{
  "d_model": 256,
  "head_dim": 128,
  "vocab_size": 1011,
  "tie_embeddings": true,
  "parallel_block": false,
  "init_std_qkv": 0.0146,
  "lr_head": 0.00593,
  "schedule": "wsd",
  "steps": 3539
}
Each number is 500 + 25 x the weight over its row's rms, rounded and kept within 0 to 999. Layers, rows and columns count from 0. Numbers have three digits each. The size before them is the row's rms in percent of the matrix's.

# layer 5 attention output (transposed), 256x256, rms 0.0622, rows 198-252, columns 128-255
094:511477460506491448495486497529491506467521500471549524466450506508495519495516448543528495518512494518553526497478481505483467543528484500545486508451460535510513484496503478524520520475490506463421525513492473503532500512536457478505504497505527498508467498518462493513561488469511466517473514488514534451499485474508487549460488480515490501506464483493514503512505472480486500485490
098:491471492513500519474519482512492479520490496477491492549491450469461459497502478487523479527488519470518499493458473503471474473469504537514517519453487489506486547516475476470529484489485467544514474506470428464492483510487480473456515532487508494470474508485513489459493491498482495445501488476483536522502532475526502459487491458511529458482518521478493503491557522515502502498492
089:527573468525493525513543492513522508495508499469485500481479530515504501498461517508485530458499483537476531536537480495497479449498461472515522485553522520497505532505501531476542490527563450469498507523483531517484490484519504512523483534496490504508544478477495532457480516511495464524501466502513495518487488529490518483498509452476442534467518467507485533526465505495513510501456
098:484495490464477481491496510529495538515536480507499525518501479513532509472486424484471520481477482575502472499495509464518507466532497522454486460497508498523469494529461521521506505475496522504528475516470493547529495474465491525515492488498525469517531527516498521480476481466529501472516471475510502516494516495473447454494480477484493528467471515511485544547524529541452483511515
104:436520472536523490534521481512485484428471499513513494466503500505495468475492495478469516501493506504511484489474491509490461523481475477462453489520499499469541554513547552527500521514515459495467497526464475471505531475497501552478465479487470507518499508515516520494482503476504479454455500488479497453473459470538478523503518510412521506493480455541520524464535480484524521491496
101:507532490526497475497437517511543526478524495551502502469515490536509496474543498487503515492455516485488476519500483490481500491499486465483489537500486501472521478481467468517471548529509512514525488496506489521496481552466502523491499528477520486515488488535481494488479522547514538514520456505498482504485522531519477509527504511474507452492483482558492532534548462549431493487475
099:475515468490526545531483510474469519472499489530447484517517474490492470500465490547538545535488495538543491502480484482539548516497482518472499459507472525486477489518478502499484468528561489509459490509518454505443549480465531521491493494488508481542498509494497523482502486464513483450496494532489505526501483494505511532466498504492530479460525461514514478520528497481516513461508
099:537524480495473505518487457462467478529535520459497524539527478471482492539498493479511511502484492491509492513497523493525541536509532495554537495520486518480492511503521504521519461484497490466490529555501482485507507495512522559473513539524531490451527502468502472507528467453485527510505496467541544516496525481499516507515512434502511519477481494448459506498481541467476508527529
101:502518527486541509503503486486526483479452510528489496472468548498482472459517486522568500488573468481513489483535509495527464504478518452477468495491540480443493522502512520518519484554527500482511517492504552508476515481506504471498531491491498545470506504514461547479534496508516498498484516521502490478502508502473502534513510523519487501493511509489539482459469518577497509478523
099:512492482479502526573513483481447511482516501519523503491485543475484512518482533549498516504458514457500551493481484464491542503480496518490474430481496487470486518537504520509477532542503494501526507507494480515461539484502489483464478521477508471468538503482485501469476533444507468541491503467497475534520513446546510478483489526513509483482498534487557471494518450500548493494462
103:491485458499498516468527509515511501535490460502491454518548485497533482451471519485514498500484499497489550496478464528474504452498501499502486492551498495496513500498477534529470478478500454485453512508500503525456510527544444448512494555470477510502475475471486481535484488513491467481492498503487524514480465497500508517445460494532582474459492471503484454472441527485511496514527
091:509504551500487516462531517521477523516452512474515481520479539484490552490489514543447499481492497470498543490474492520485482483503493510478482452454507483513501495497529496498494477509484520484466495533520517522459504523477496499538529480524532500502503497528487492493515461485521498471475505441471523496483524488484471439510447501498522482470480485493475461479446510474510495448510
099:485511493526513487475491534512497526472539475541492503494535498526475514532513512497538465486477478473471454554503503492515512509496515498497495459535504516501448496454535517511510475481497466463500460518509497513482525501523505537487508460471480501512488477486524457478490531535537480556535486494504488546501495537503506443448489498504494511501516462515477543466477484499539535524479
095:468488520539504447516537479518490517514503458489512509502514466507474481501534514523549482514476561499554546450491480478462498476459493492458473504530512531534538487525466520490514451525503517514484485507491496500455529552517484461507527501496509551533470503480501429470457493507497496490501499515525531510511446479477507497469498516530450533508464487493442510502500509474492463471444
107:494507517497481513506470499483472538467515519524526498515496495510539491497457519492510482489531548536491482537455515510502481480549452480503499468486512489478566504442510465518518479512519508510512491547511506503481502482505509518454505515460483529526542468522522530506492497554487478493480486511467499551534451490495512487517533508489496539468533455488502494485528458498498520458517
101:491545493484496472474525513485473541478550532496486508526489493569531514495533479481516502474476529487528498480499490513515472484469483489483496530494535525487492506542459471478507528487471506488535463516485531499499510504449520540532538511516493517540535460453501492490533501530491530527501472485535522509505514523503508523522505487477535508486483521553480495516477483467467496499475
091:478482564492462492473511526476474461489484466486540496474502530465491506500464464465497480493486472506504498486503474473494474515476495478468538514499511512512488503519468506504501518440518485493514495532482478498489473484478482455498486475598518502494440509493499501547494521504486507478523515509480541485500509494483528479542538509491482485487487494531499517494484523451499529531499
100:524541499490477517492472466504493520514461501518518512506467475460510523532457454549533513494477537502540500503498489487524473490476529514520501472493480476561479517508461506486516481447512553473477499471510496516465475502527499506545515486471526543489522501478499493490443495517510456541485539495510442490502485490486475529493486516505518502493546484484495478515482522514469544528480
110:500540444449487488494458516509497487535478491488464448514525526536484496489510550530521521487513504478452507507472528507512509462558514476485498514521545512495491522481480431537514514502524509452454484510503540513492499519469509547501526501495491556500480500531485503472519471540518478522494478526539470523476514515482478550488506476512498511468550500538499501512493458556509506535511
098:539478487445507536485479466493523501560504561528486510487516465475515522552492512481498490486532477509491512511509483477517515494511481546489492489483468478495473434470480515512508499453490508521529508475466499486508492472495539481477489484490509493456521524523473489474512500537484499485521494532488493439557562544466506493531494504519503491481491527481472488512514562508497471497461
097:512535448502495482541488467495527448496480511484467481497516492480519460501518521527527445493527529483509470495495535525552444493475492496557526507532559527524492490526543551493531477531516493484516521428509511515481542496475533493532541485486476510510460509512501489517481495544510482545487541505497470461497502515485506501519522531465530492427456515524500519491502511482524498492525
103:487526502495542485506541507507508526489531501510500472518515481441564544477505522521523456531496462541496463505479495518535477481530475529529500531516527517541499477473530535500513523497561474495505505473498481490497521512515458479553529496501496463542492475490512497507490512509462520540483517496542467509478498464483503495509501541489531529480505479492542481485505526515507506489512
105:522487479502524487491517481542523500573524492496450517518531474533500513518479511483507505540470522451492489467510518483504503483468471491534494541496440505514477455493502513493508513491496515480517485512520482472508522473518502462492542510465470462474501507517473484511453519525479496510532510471476457472508554493487478458493512479507526543504510505484479504529515486472516475530518
099:458544524554511499513485517496466489496445522497461543433470513477466510520522486487550530538461482468537488469539472493502487478453461476465533523481529502527482530499502496482511482502510468493469487469489541505519498520507487523511504485533506526536475510543499532507498511514514488510509466500474508484517534499537465522531483490514488513486472507532488526519485513496506529483457
097:518481547499535519530550476488503486506491492492475475441495490449511478535432511487467477470496457469454457534530469495507515497475519517478495484503499528444558528451507479502523470508524502483473498481494496502511514511533538487494530521518475462477524512510474514522543543518495514503477525484479499491549539500514546483496489486466530478482520508476541487470487513558519525517502
096:512493481480537533490498497483526535490460524540523524467467509486471522491480518511513549462488497494497529494485536473479487506518506500510526474523541573460534551487506495465434479504528476474455468482527538504525516475479428506528542475474514484526549457501511543524482522513509514475471508501468475499487484502516511518478494492459523478448520484522566493499537474522512522503489
107:546545534509499493551489476484482521460510502498490502538486462492466501527537483515547491517468512501507512526480501523484500541532496460469533445451504480464472494491507515509505519509526478509511548537527523504528497469469475501504493496467527529528502482514492480502525502483498542456485504486512540500506498525458470487543507465517541466533512524523488536551519472499502483490474
092:494517523508494480489508479482511515549541506503478445510543490522534531524508537464477503503461513519487477518520496497553474499542498495483465467441499480495461518483508552516520483511493515508523474543536515513504535485483489493548481537510513482519524505512496559453493498492522477487521497502490539500507501504528493448508510488517504475479517455488486503571504492487524521513470
099:511515542508547541507507496495556503525488510509474501520539504503551489504515468471519473475514492518533513520489515520508532517501496502509489520490549514520523470521522462500484520517532517525437510508470487490477415461521475480473495510502486532506492503545487531511503477470492470503521552490508471482496522510490469508514469524549481514526488476485473461517521516512563525471482
097:495533510535474484479460531497520477497552498512511477466466452477530475462514535520489492471535501524500494498517506499526568558523488529536527500512484533540528457475534491485486523488510535490474496510498488494532487517454471475504502494507527464488493544514478522504487499498509500513516511534532446495529494508501531486531506515513477487524507542509505516515518491498509480496495
098:500476517545481513538458484474506545504512504479477491496503459501478479496498526511497507456558487550550506501511522488513478474504518513483447501464498489463500424524479541486477504539514477467513483527515508508512459456506468493452500479463453540488530482501517471504528482475497487470482534512505489494522491498473502500494501486500443454507481497527454453512539456460479449484440
099:520481543463515520469478523524456534541511515469533472526506518502525518521451530453425504491520489552487481513512540467502537515464501524515459505508502491497516490484527496484461507487541506499525495523486506478545452455494485540545501512509477524478518503503489563461510498481514477467472528456493487511476527489445493476521500473457490517515507473539495495498529488512525515508479
101:472521495549506481529501515514447520490524507489517493515484450520508474521499464456496497470482506491459533464467525497491531552467530496539469508520528526473469485525463516517468476506501502514486532516478493501499531450512500464497522507515507509554490488492473522511501509451471504453482489447521526500501485472509488508493471499505515506506505502543472508489520471522506520487526
089:572535502514523518517496489498503490534509508504469491491451489480537508533503472498523497450494498536462481541534499478495458491496497494539486487471427499463472524513477537511509473486486549520520516527519500525493501474473518456487524492500507481519517471487505498500517519494534501535537488447520509508502477457446480504523472500481462500498494461491504470502503504476477531512492
104:457471545524536502502501505494505510482504446490529516488513542472458517514501472525488444491480466453475457495515477517503516533518511503474489520502546523480494514465488466491487491524492515505498516464512542537466470540498503501528542491536493487507479523489498462454537491495538517510532499518554501502482484515490490512444487517517467472555447480538562464468458541527546489509465
109:538508502536518455531477481494464515496515507475488502482483482476462487502513464495504521507480468502547519498468461507511531526455539499503483519551494473506469458513459549482506502523508482475458495534515502496475486478493439481476566487538488514491464510505529508506496492444498507497496471500486529471516489474493483515472499494532494483487490489469509503495529518485459492463483
102:534494515483507488510492514514483530494488494490491544513455484523497494511489491521485499490517476507483443540481507526515553514468497520477479516482509508535520483473506538486492510467511444532490510514498506487542461526524532478496518505485501462501494532567508512543539482485464473490483431475509493497494483503468471520507475482543498474569482508513548505492462513501505524512504
106:511487532504511533535499503516542500487507461472493519439540498481476491533464471474497468485454487479465560493487475492476509538492485445510520473502501540484524485542494519501460514539519504480490527512492495538524494494486504422476522528487497506447488514491481509531533518487528539485481530442472500451541509505544539495505506528516484495478477494506509525491534472489501498489458
090:490495512508536476545473518517519482504516485506516530478537509522493482501530500496478463516458468455540480489487570507474519515520474439470520493497496497481500471491513496495493515516519500518517498472539478503532502465515509495523521502496505483475478494492520501460495524465521531465509549456506515511532496563452507433494487485512503505501522495543486506541449446476527503509474
099:478474513489486472541526517543545436501496455523520500474485503473510524534466471500495458451541512503484513525486476524490547538480502474549418479467527493510454457496484545509459472527520545493486497489539484519509548484534504492477450467491519490503460523492494475518503501485506543495505527491506490518506534447502474489527486517479488489523500510534500534487472506536532506490480
097:506474492578499476518483485516522485525486491486484483489491519519493519504500500506494507479496525489479491519498482518522461543516499513478467477525523487479490496482483523523528468477522550546528527472536494536491496456490490553511468486526445515475469466489453535488503509490462459514515492498503526518486499536497505521508455527527514491537490497467475470491517478515511481495498
097:507488462506496488515501522475468506521510528451500531534502511506507474453488498534474498510503499482467524490506441514502479485515487525522536508529538535476474526489504463502479509518474544451505498504432554510498529500464458489503499506541500491563504513500474550532464514470495475545520459501512500488518527512523480539531494501507533504471488522482538543472508525532514516476495
093:500469477480535494565493488481530453507511525494517498507516549500474456509532486532467525561502494480500420468469478496476466553492508509470465480506520490496514539478441491529509497540492513510502548493516514543487510552504559502510512477479515529536481483478516500465502495525527494470558468549503496513521467520475492485496477527537487506519503498513496506523497515512519505531451
109:474534478533494484525471482504442479509520514430514481501508531523443496493489472466478503479487442494474499488486478536503451472538523496465550502513528489461541566509503502499517465487480502498489467496465532470506516483471503501490506467509469573523520487460499510525504495460473504491462486495498524512494479500494541533491522485493482525496511514512485525481526477501491519547529
102:567496494492523494520511477545515447543503489461513533493507477490510485494449499456463487468521513518491506489462521516500494544488524471493516485572487498478522514479444504556511481458476553503505507482549474499489503461493503473477526527493481469466493509483469506519505478490495499504501526450513468488495468519513502530473530532513484548527529478464475480509450519453537474494507
100:493458487488465506504498503440464490483497498496533523512470547457491480483543497547510434506512497462482524516490461507506458487460520485519463472510489514462526497543472499486514509505517513496480531475460543476498545525510521499549483480495513493525500447524472492510514503503495481542476497498516489448504508499518480531509468515549568487419438533481516506465538539514471506479532
088:509476518490497509528500506495517499533496515529508462493488542472502482513494537531480512500498495501488520524496555451532509508466505496525481517510482509510516515524533503532495464485530497461450524552521429524493475487530558422519497517492476494473515480511523455512504454509514498521511487494529484528509526493510519509487494500499494500544493446475489461484497473508480510501533
100:492531470495529522559478472481526512452507480527512475510510525527525506481500516477523552542529481493518470482502511481524474471542491482479455530503476467495493533493469489490524469502549470523502514487513535473481487506518483539529553492471505488496503520487520510466502530517486488475475478513509486517500486514474531536502480472491461500468487481544499489531506504489523515490494
099:507470535524488536499461523464483532499505523497517495520480534533528512462454529515495455499508516506497480501479543529455503496513543479491475504463504482465508522522536449461540496503471512497484483463491508483478510536511559518474515501485488455467491480491483524476522475521507531459499509510489526505488498490518542499521473445511495456499495518517517500514551485493513530509505
100:475505517457508506483485492458504536476499509465488527497524531510498531557526479482496501483500526476539538476462465482461514480542481482517465523459479506520484547509502495479471538540488494460514463469531553520471537511527529441471482503487483536484522498482508444504519516530495516546469485509514478542497447512499480514517503504494461466494511520531502497497517503533516494451497
095:517499494533455489537492506529465493463543534488501541497502468534518509480491515478518493519466548491514472503506452495461451510522504492555496497520524502519497525445531444479522501441443465486473491511509495507513502497475505508519518491537485481483501495456504494500513527516558451551535523505526545498471512487526521465488524516491516492492442515472504494490499481496511516500489
097:469421496458550531520446508493491550472502522526498536496460492467495509517506469541480500524528509485541507474518496457450559508515500495490468502438499505532487460514493518551492503504508502478485519462506490492509510480479506533488520461498531466454496504528487486513548535489469494478514518511549477469493518506529492497496514530507527544509476541487491492540540503503472473453482
096:502541456525505531503494504531489539480524504521483515447481564509547543499522500495542450485520494524485454535521544515514537510532453462512544486496495499525476519504477491493502516495502518483489458499528518517483507514520525512479487500523525515494548518500516522512521524523517509534508495495524480499493492491480478496495502480485525467554469522516541492512473506504488514512502
088:508488497508496461534526484512459429473552473493494500485478505506497498531505468542496494513468516491559509439477447463484528542542470528484500496560530508476497495492515515497524493476493516534494479527506492528521516522463452507506552510512509529478478510494514506501514511482493455516502486484515534516490480498495533467447522508497509511547483509518516498501491476441462469479495
099:500509519516529445544503497488496471526471511509505557525522496504446481453500496534499472561498489544464540486489475534474476503459516501441515480519503471479505499545493507497457504491518532504523510511534504464525539527459471523483526461517488473485442474477507490526468488502469484475524459491470524484529530513496485515481502518507466484520499489507485562509496510485499536464494
# layer 5 attention value, 256x256, rms 0.0735, rows 199-252, columns 128-255
099:486484533518514536482522577500492477454493522521506534486478513562543499449492514505490498509527500528466525478499507478503469521475474448499510505479527491480514461501514509560523503507531491530476478508476481502486509514526494471535476469498504531481502507482448533516519503511454513484511516517476478545495490506443494516542508519515486539470483512527496477493457482513491474513496
088:508493487469492464440513506459472495528511524562487518496546476458487492487518500491520480533462461491499470540522531484493556487505524502484504542527516466488520496504474492524464509486481517495484509458479492465557514496499535494501528481485465492542515513519523476453469480546495506513516550514524460467504481481504495502486515522457528503542523496496505496513506519470487515500480
104:499482474473505456486504504508503486476482542569512522529517505542529505483482503495501485489482472445505517516487468519515499498475493408516499508496479462461508547485530514490493480476487470520495478520486485493506477500552455456477516487464529536491503485525476483518491507493497578489556487481475522494479499483476512533498531484535523513519516469501471485506470475501499495528489
110:500490519470478492507471490497444496485527444491504503522494450464506537515540444477525499472499525507547461439536527505444500524494528518473490469454480491522499497478503470471500493517473511471530481517468442484479514531467524491472463492490468481495489508465515521460537505509524491521453486477495502535509501493465495501487475495521426514494513474443490475529495488491557529506511
101:475515502486501478500510455489509497510489508452547459517470487499501491481484503495487487470546471485501526494528527460514492474519518471463463487501490536478515495465512461505474496501528531521479474479460530458524525506496475502521488465485470514477500506489497466496458495459450502493514476512466479506466513489462504517470518494531473550499497475476498454453497498528494513512492
098:454458495511509469484485485484539480495517484516518521507514476510509539464471456465448519467469527479564512472501517532500483488519512457525495563493505478471543507447542545513521454511520523506488495523495483509530478506480500493502558491497516503492512463468479548445509487524503531487522480465494499483473514508488514477525509514529469502536524569506496508517442498468517508520518
098:486489504474532480500520522534559500483470478485489477455479484511490480470468501534483484525473503531484496502459457495456500489499500493565470513515511476492498469464495523479514486478545499501494481486460538519502497535491458450517478532496537492525515522507486502495498476502520490560514489511483459471529449515517491479483510519483504472463474472517523503526527530491509521503507
098:498476509504479504519500529515490498506557467518479486505524406521479556524526524498481506523500496525498480497492485520482530525503497528519490494498524550535525526518488459454501450517484515476493547466482474464459513493496509469516489489522521512548457513490451469447501510496486490528473480497488526481504509481549514497489461461493507488475505509466511504533515488477516513495481
100:499496554495483530495484544512555483483523459517492465465488453491534491490504485476507467500464495506528483471479550528481473479550511526532536559507528484499504474517462503487520467486454481496513510492515498460456530495471487503519520501553483512511516472486492494499500464504457492470529444480477533446479476559521459546520535517482497496541503491466502523502518475501533490503494
106:504489515495499512503509534501470517444479549454494525499530506524481544553477485488495532473483522497510468487497476510482449506485501480471537522521509474502487466507473525539497517487498493534513436492507544476539499499504582554494482497487505521530527512518524489535497506507491528495507506478521475503488525485484494454503524504475469512526528506515475502502493510511465466463464
095:489538479505531503481486496492496571522523467499489530510545484521508505480493534478513464476480505532495497504498473477521486510478500484494552490529522504535500466524504524490498508475473496474473532500491540496515499468520518522479479499500483475494477487513499500490489511500503476516529467527503511478556491548496453480527500501461541512533520560533497558488505523544440498500498
106:505470510478512495512484509512501525469504523447534502510448532482512461445436502490507510520506519490504558496479504487472535468506496479497495533553446480490494495509472441509520504468494502490451487475490524475536492513497475468574546523497551531490544522523480520522492506474499496502480492505482482499459486489480544503510505513460520472483524505510496475514495504494494491481457
099:498489475500487543448537496480489450480483507551500527505495547532524467474436512445506490504499437523479504529534523506501482485539523459458477535491475512518503507491518536511501528486503502503501504503517458510542486473455535505500500493527470452503498502517486553476543524540484493482497514484478481506522485518500489468531496543496484511470539514472556506468489518474492501517523
108:497468496488524469496502498462531465494538434520527503479449509534518504504515449494464491468489491504527532475496523508502472503456523455475483501476493514511498468496494540472516502472498466485476472524464514509551494527530517503541480537513501494510479528541514483431455502481520521486506519517540507528488512518482496514508512451487503494527489496528467511502480463536448536541532
107:469542535478521489503438491517482519491457463509504490497493483472482483461497493483486471490488448491502535553541480494483538499488525488505468520514498503510524504504524519503474498496505571489484508534502502492510465518489514493510532527454493457467507565504517489507495556508497508476570491483490512509499502521497491507472533531513504481507523484504504487476530500562509515510493
092:506507443533480476489483524506444527493508536477492489485491509475499454543530533502492506515462513488463557508498469489475521559531475490546506476466479552489490486504508559494492478528471533503486522463496540479487477471539496503513514531452492481515497481486529525481535482507503486475490493526474480500496462509491490507482484504551517470522494449487522492461498542548497479496457
101:517482487533492481466457494466513464495461471473512492499527534528536494471459548526491483471452505478489498550520521527524501530502507488500563529525501507464459476526475511534477527549472439492480531539502527513494515526510508453462543486495495479493465466480481520488472496478474519493555525489513503514495502513470528477493503525494494454459456530514500534517493455452489505479520
112:491512530496526477512536473474549553506482521490510513505521484512465515498455518507480489494525473517543478517503519501547541494493484514470491497523489472500498525523514538508482492462527517514480478520517525473526494519513515497545479459481488450490537533542504484522475517477493543483509501483516555485506483492543536456491529514481523501501491510525475497514474472486442533470530
100:507479507515509500494551516530547505529517517515447508525514507551528476513508478540480512513481552525454498511516501461531450495550464520502508496497521499492463482456442463508517456511517511490479508478514503472495519487555440509472503470549510515476512507492483502501500474515539502475525496518475479490503508478500525517512516510487553494518498505491507481452474484481455452482491
097:439510516513462519477504505476535469515503510475499483508492506547527525512482499510504519502519530513472484541467470496466541485511484531474488489485508500475477515478463466494507526487507481445485501514501466518561503520466516466502444510521508444490497499501511504464519506471496531514461512543517533570467523484510495489470477450501466487516553504504510497527500520485467508485496
105:513465488513475521481462480463495474481460545463494512470544518544513502515503481490509546486473513467526537497488468492459474510500531500493502489504494461468496492512493521524547528501508503521504483521498542536537526498492531464489497509461537524475520481530477479469493517503515544533514485510521500540515561498465489517529486482502444522537541462523494518498480465516450514534468
111:490460520478489551474539529529538501492483546465524515506468514514502490492491510547492523485512528538475486523482516504513461493540459545477527484493532445517499492501468475531501503531523487500521462518452512474475474512481483495510473504526509510497561461496467447506500459492509508504508491504478498548451515535518497537515496511497463492503482507490523496516494464532473505469417
097:435501475465517533482496504540444475498492455503520467518531504470527500468484527490509502479546506510458562547518486543468538515486528459508503499459489534456486477489509479519491525504482529477491479494497471535523505499520509479533501495496503514486476480479450515445460480496494542483483492478496498497527556521500513512458468524501483476516547514487509465518514460528483518532471
103:538504548513496494540505503529472526449543527499517510533453513530496508529520497506564503516498547517506520482502477509517496488518533536570533532497521488475495522531483515515518472510455491508510502488470521489476529498498491472506493497511542549537520466486497461527492483463514431525508473506496514516464493517492520531511471501486485513500478492494489499531486483465493448538508
091:494522514527454467516463501496440498556514436501501477497499477502504536505506510520498453503508524471521456495524525489485510527491540520552476514534503504498524458533478501489482501465457469476546540497439494476512514504515509526529482513512507525472501506534471512503491510499478493478513488494509499500481525517508519491448473492527485479478506478501476540549503492538478526494497
103:489494487502502506455479511527540487550550501533531516444525481476522491427500552471468473482522485531513514500500526477492486463517524480558527545538524503526487526490539518475551496495520533469492499502473481495498490512495511474516481514533508503482447510526479482536493502488489487508484517504521462503530512466500507528515512524483477518454472542499484486456531525490532547501546
089:477455498466503498494484493498523528513450481512500528505485502483500515482479516523516477499514512551533473501481494520431510499464513532527491518495503482552491524540476496473539504472458478463473509527437531494507472499543478503491499479515532494480488477450518436528477492473528504457528510498538512468468463516483501505493554499508556459513514489532466531458503466495488495471482
098:502447500467456506461552495529473530504515478509480532477514493517495486490463543497483531501546570502449483503490460502476449489494502462508510477497504499506470484491505490507500496487489481508499503505526548525510521515506493462496504467513539518491491473448498493472469488496482508503474469485487564524497496472494457473499522454471533521465491540469509513465487498483478511510505
105:552471511474482497516518465500526527517468451493503530509529523507489532533514530539530502516495509496506508470482502459524475479504468529496481477495535467489489525506520530502554503522534489500527512532527526543529524500530476520488489475516505497478511463458540539510532461497547479495459500502475503525512519479518479478483497505502509527482515448543518494484502514509499502494522
099:538497507470468504488492509502508486504524470536468505547468431515519505475542521488466495568481495471502463496504505492526476459500523478486511463462510481531494560498510505506534457484500501512494510498488467486490537507481544508509526493528472476465492528488505486477543492510467475459512525525524525519512481458534490501519543507514514537539480537513518519453506488513549510528513
093:518481458472525473509494530496512510506513500541469479547468490480484472493565490536475486500507531470508519462510505486533499478498451501470507485458518495465518531513496493527521486501470468517495461536474500502488528531541512464478549516483476545522501491525509461477472512499516516486524478517476486492503466533551480504525503490483552480471512546526485512475488449500476488530484
100:500517503454497501506448517526514484490500473558488495493498514498525513489541529449494497503484489468532486486510540472487486465462479473472543498510467420539547518481530492465524484464454498480520498509473482501487498540459468454509496494471502531454490463449500487510523453488492463507476509491491486491490519463497475491516502499495494515470477479453506435497528527556560478458490
095:450494479458476461469477558498556502464467542519458502515492496521512502505482458503486505474533502499502496533512471510497491503509508494484557486519517490513548537531496520523502526463494440502455503481460527460501501519528473483514489511505557527473502479514478502461476489491489503463556494519490523513495501511548502549518550475495525527537526505486496472499450500534504480505507
105:526494512548526567528506464481476482458491540507493495508491522498512475530492579477530558538529507500492537470487501498486514498505496492515516508533464565503519524496525473532530526485450511495515555507520468528492521508485502484513525485468475497529488510503504564503480522485478460536484464527502514465491516481535485484508442503468499537483537523496502497510481545505481474495502
108:485516443505463477496484494507509463498452493543478498500529519543519519497502521477469494548494464492507481529507509500524494479529475458537521545507513508509519512501527501505540468482515521504567538456463555535491515518513541481549525493522506481517547502490455550495521469496492512466517535514487496515510494460492486495523496500489494509522506523523516507489520515510571492550472
103:487506473491484506513483532494524515485529513580525495499516509499534509472501536494459506484520472485491536490465495477503486474487469447515519480496510514458490509506531468540481516518541523501503503480536506464445512503483517504503485455449536548526502499515490453511475516504477494507488505485525499544499519492508479507502500509446501498493482528514483456536505475499537495494522
114:512468521522475503460541508487495482530499487523525480519461527484501517517501530513521489526549552540470481495482481493496495509527507544535514497518513495492481537471490509482547488512466478463507487482463526450474516503517478545488493491537531516524490480459525488516484467503494474509458544509478448507505513481477459528508480482502507481485518508462534472489514525504529468531507
093:482469491514475508472465499496482459565524480492510501509445508451532517472483544519494522478552531527490506497478492467502527476495468554545502506518534506526491530527513485479553502510482470489486543504497486485513474493457509447504518537494508493505537492498516542511492551483516487565445480485461464487499502458495516537509517495466527534479514553485533503478529543523448518488509
106:520482495525493515546480544505509497510511482504514472531485504471485509513524531514526531508458519536515458482471508491483487470510499505458553481541455543485494545510515500484518478454454459497472490477485452500477522498490494486491503541515531522499484459460484509514530499474512444463478501462480499530524495516509502515498480493525534491485490502495525472510522500453535444517500
096:534486508502513466500471528491501503483527496543496491521553508463513464513480526505521531525560487489489502465477498541497525506535489500478476479512493519513457531533530462486483512541431471476478536518521474505441498480483505510486500492495541516506484496496474449517518530526485477547496500532476495484456490466517520499530549487497513482491455497512506489508515505449498479460479
096:489545510486526492512491522540479505433508488555506520499527509500507522514516520487541460496491441470509499525510531489515548525467529467508462518498527520516526480530500507510502456496481510516532480488483478559509501505522478539517467498510512515455504456526479459497485539508467536464513510473487549522490453527507479482509531466496468515521512457544497477559543502473503467489491
095:484508516505471479466501475495511471492490482531487500496501507488514489476463489503518523509525453511527484503522506521507572500494480466527499539512493527531520556529547474507462520485516493513509534441557412494494439497491510510436537481528507470547508534521500508524506558517500466524461510471498511503468484488506534498484497468527520514447504535493546521521457511447511521467525
111:494519503492514474520505518474488508520483511548504496478489485432517510519543512483543490529518490468500519507514505497515595476434512464510465499504494534571517464492529519483469512528480519482537516516517446517497461472521508506524487498473523511512488495497514479501537510525528502528464552520542438473471453498531517492482487509532471474507499483454515488527523564515518511502499
104:501499470521465471471500546513511464512497502538526505479523540499479506536489489527531521502519488484510480517519441505514485505510506515476515480527476467536499502448485482473499502497524428540511529495514542504462510512489512510478477525528532517515535495497509486511517530485510511549531507516480529535450516478485529499540518514444532445479471502478537470503498497519513487489507
104:475551512492509504531476472463512467449502480463473472485535492504509510438482488467516508505450471454476520483522519472515531514507529475498501540470574513462478512522482472517505494495484541495474480493508458509501493478482482497454494482503518494497463484521461488476486513498487497467525450472464497527501518517500507452499497477530451498497565500510511500516540502473478523512504
086:524458487538518505518460493508541537493540475489442470493499494541478513513504441530493514536493534503518448488528500516528497469542505539504506486518500468490459459508457516444478499504527492541511482457486546470477493497459458517510497513495527480543500490501575499508518475484484476505530477492479507505490454520517488500503524503525515545506508522462530546498466509459524484522490
098:436460502472501488491501484497492469532466502503516486487502472471552504518491484481499474452549503520497506496500519521509526510471508459527476525524490543526525497492540525501483509481475533468470505500528465484509510530521562494525521466479479514498507522491512489463513526504531464533490494489518505467520504483504549478516528532509485476521527511520520526524451486541497548502521
106:506531479461551512538488486517514515511478458485537492450484481495491494462544480516525508504496480488493506455487541489507538492473452499521493479518523493524512482485491504510438479468450510513452507536519527489510488473548465487534516511470471484490453511494528525519463471502476422532465498510487475473483488499546485476464517508548502504491488527511461490485508504516490521489516
100:491536486536512530497513502523482513535481453522498508487479491512515504467475534517494466503476480506469485493466514514515523485510492511489508502568509498525544480522508528487504482444514541467516547484465473446501505511488484580554553456520459480466527527517512494483511526514503509507485521479504510477536509505489506460468466555472537480511529510475490501524517534508486523544477
090:508508463489517504483451537521464490480465484506514477473482505496509477493467539511522503523518521477504510500476513513513536519455508524526462508516502522478499475485514538527494511503525478493510518513528532525538498517511467480506535509471506491491483533523486523508464450468469477499461495519470486489500512539515502476465509523546530492453542529542487479542577515507497469475440
097:535479464553465520501507439535523487539505471495512470558513527524522523484459505520482471537483511482479516477497504507533461523507461536537491497461516490476475520487545531471505491491511530468526525481493505530448548505477477540497526518507514531467485486512482516518516468513509506541520486487463519457525508528507491527506490518522486519469487500495522502485508488485508532498529
093:478498501486542467517488483501510515505470496461500485514502454494482473481526505514478539484469491449512519493489456510476503498490507539519553490526486508461495470522471507480492536484532528499492512502518509472522534456499493455569550504479505533530491512489483488484435494452507497520487491481467480468488544514505504462439498498492497499514541531494463480486554475507512533482512
092:520495486494516517501491503481484497495514494524520488479488527485461515500500513460501499526521496526493531518486512552509453530509483492533500532484516511492498531506524529489520506520531487456520470480511545536494422489490536481508489529518490450500506517521514492514550533457509541491518532519483500521495491529502489502513531508515497499482503446527492513502505507480496518527513
095:499505478483501494489527489502473481491489512471544491499517490476488509522459485487527500494462440488488532492498503454455537473517473464470511490500482512533519510438495504513479510542457517522509490499500479501464503486505510488498504513508549513546505499516487506507520524517518504520487503486483513502497482505522487539513463484535498501450517524468514483528522529477517524520545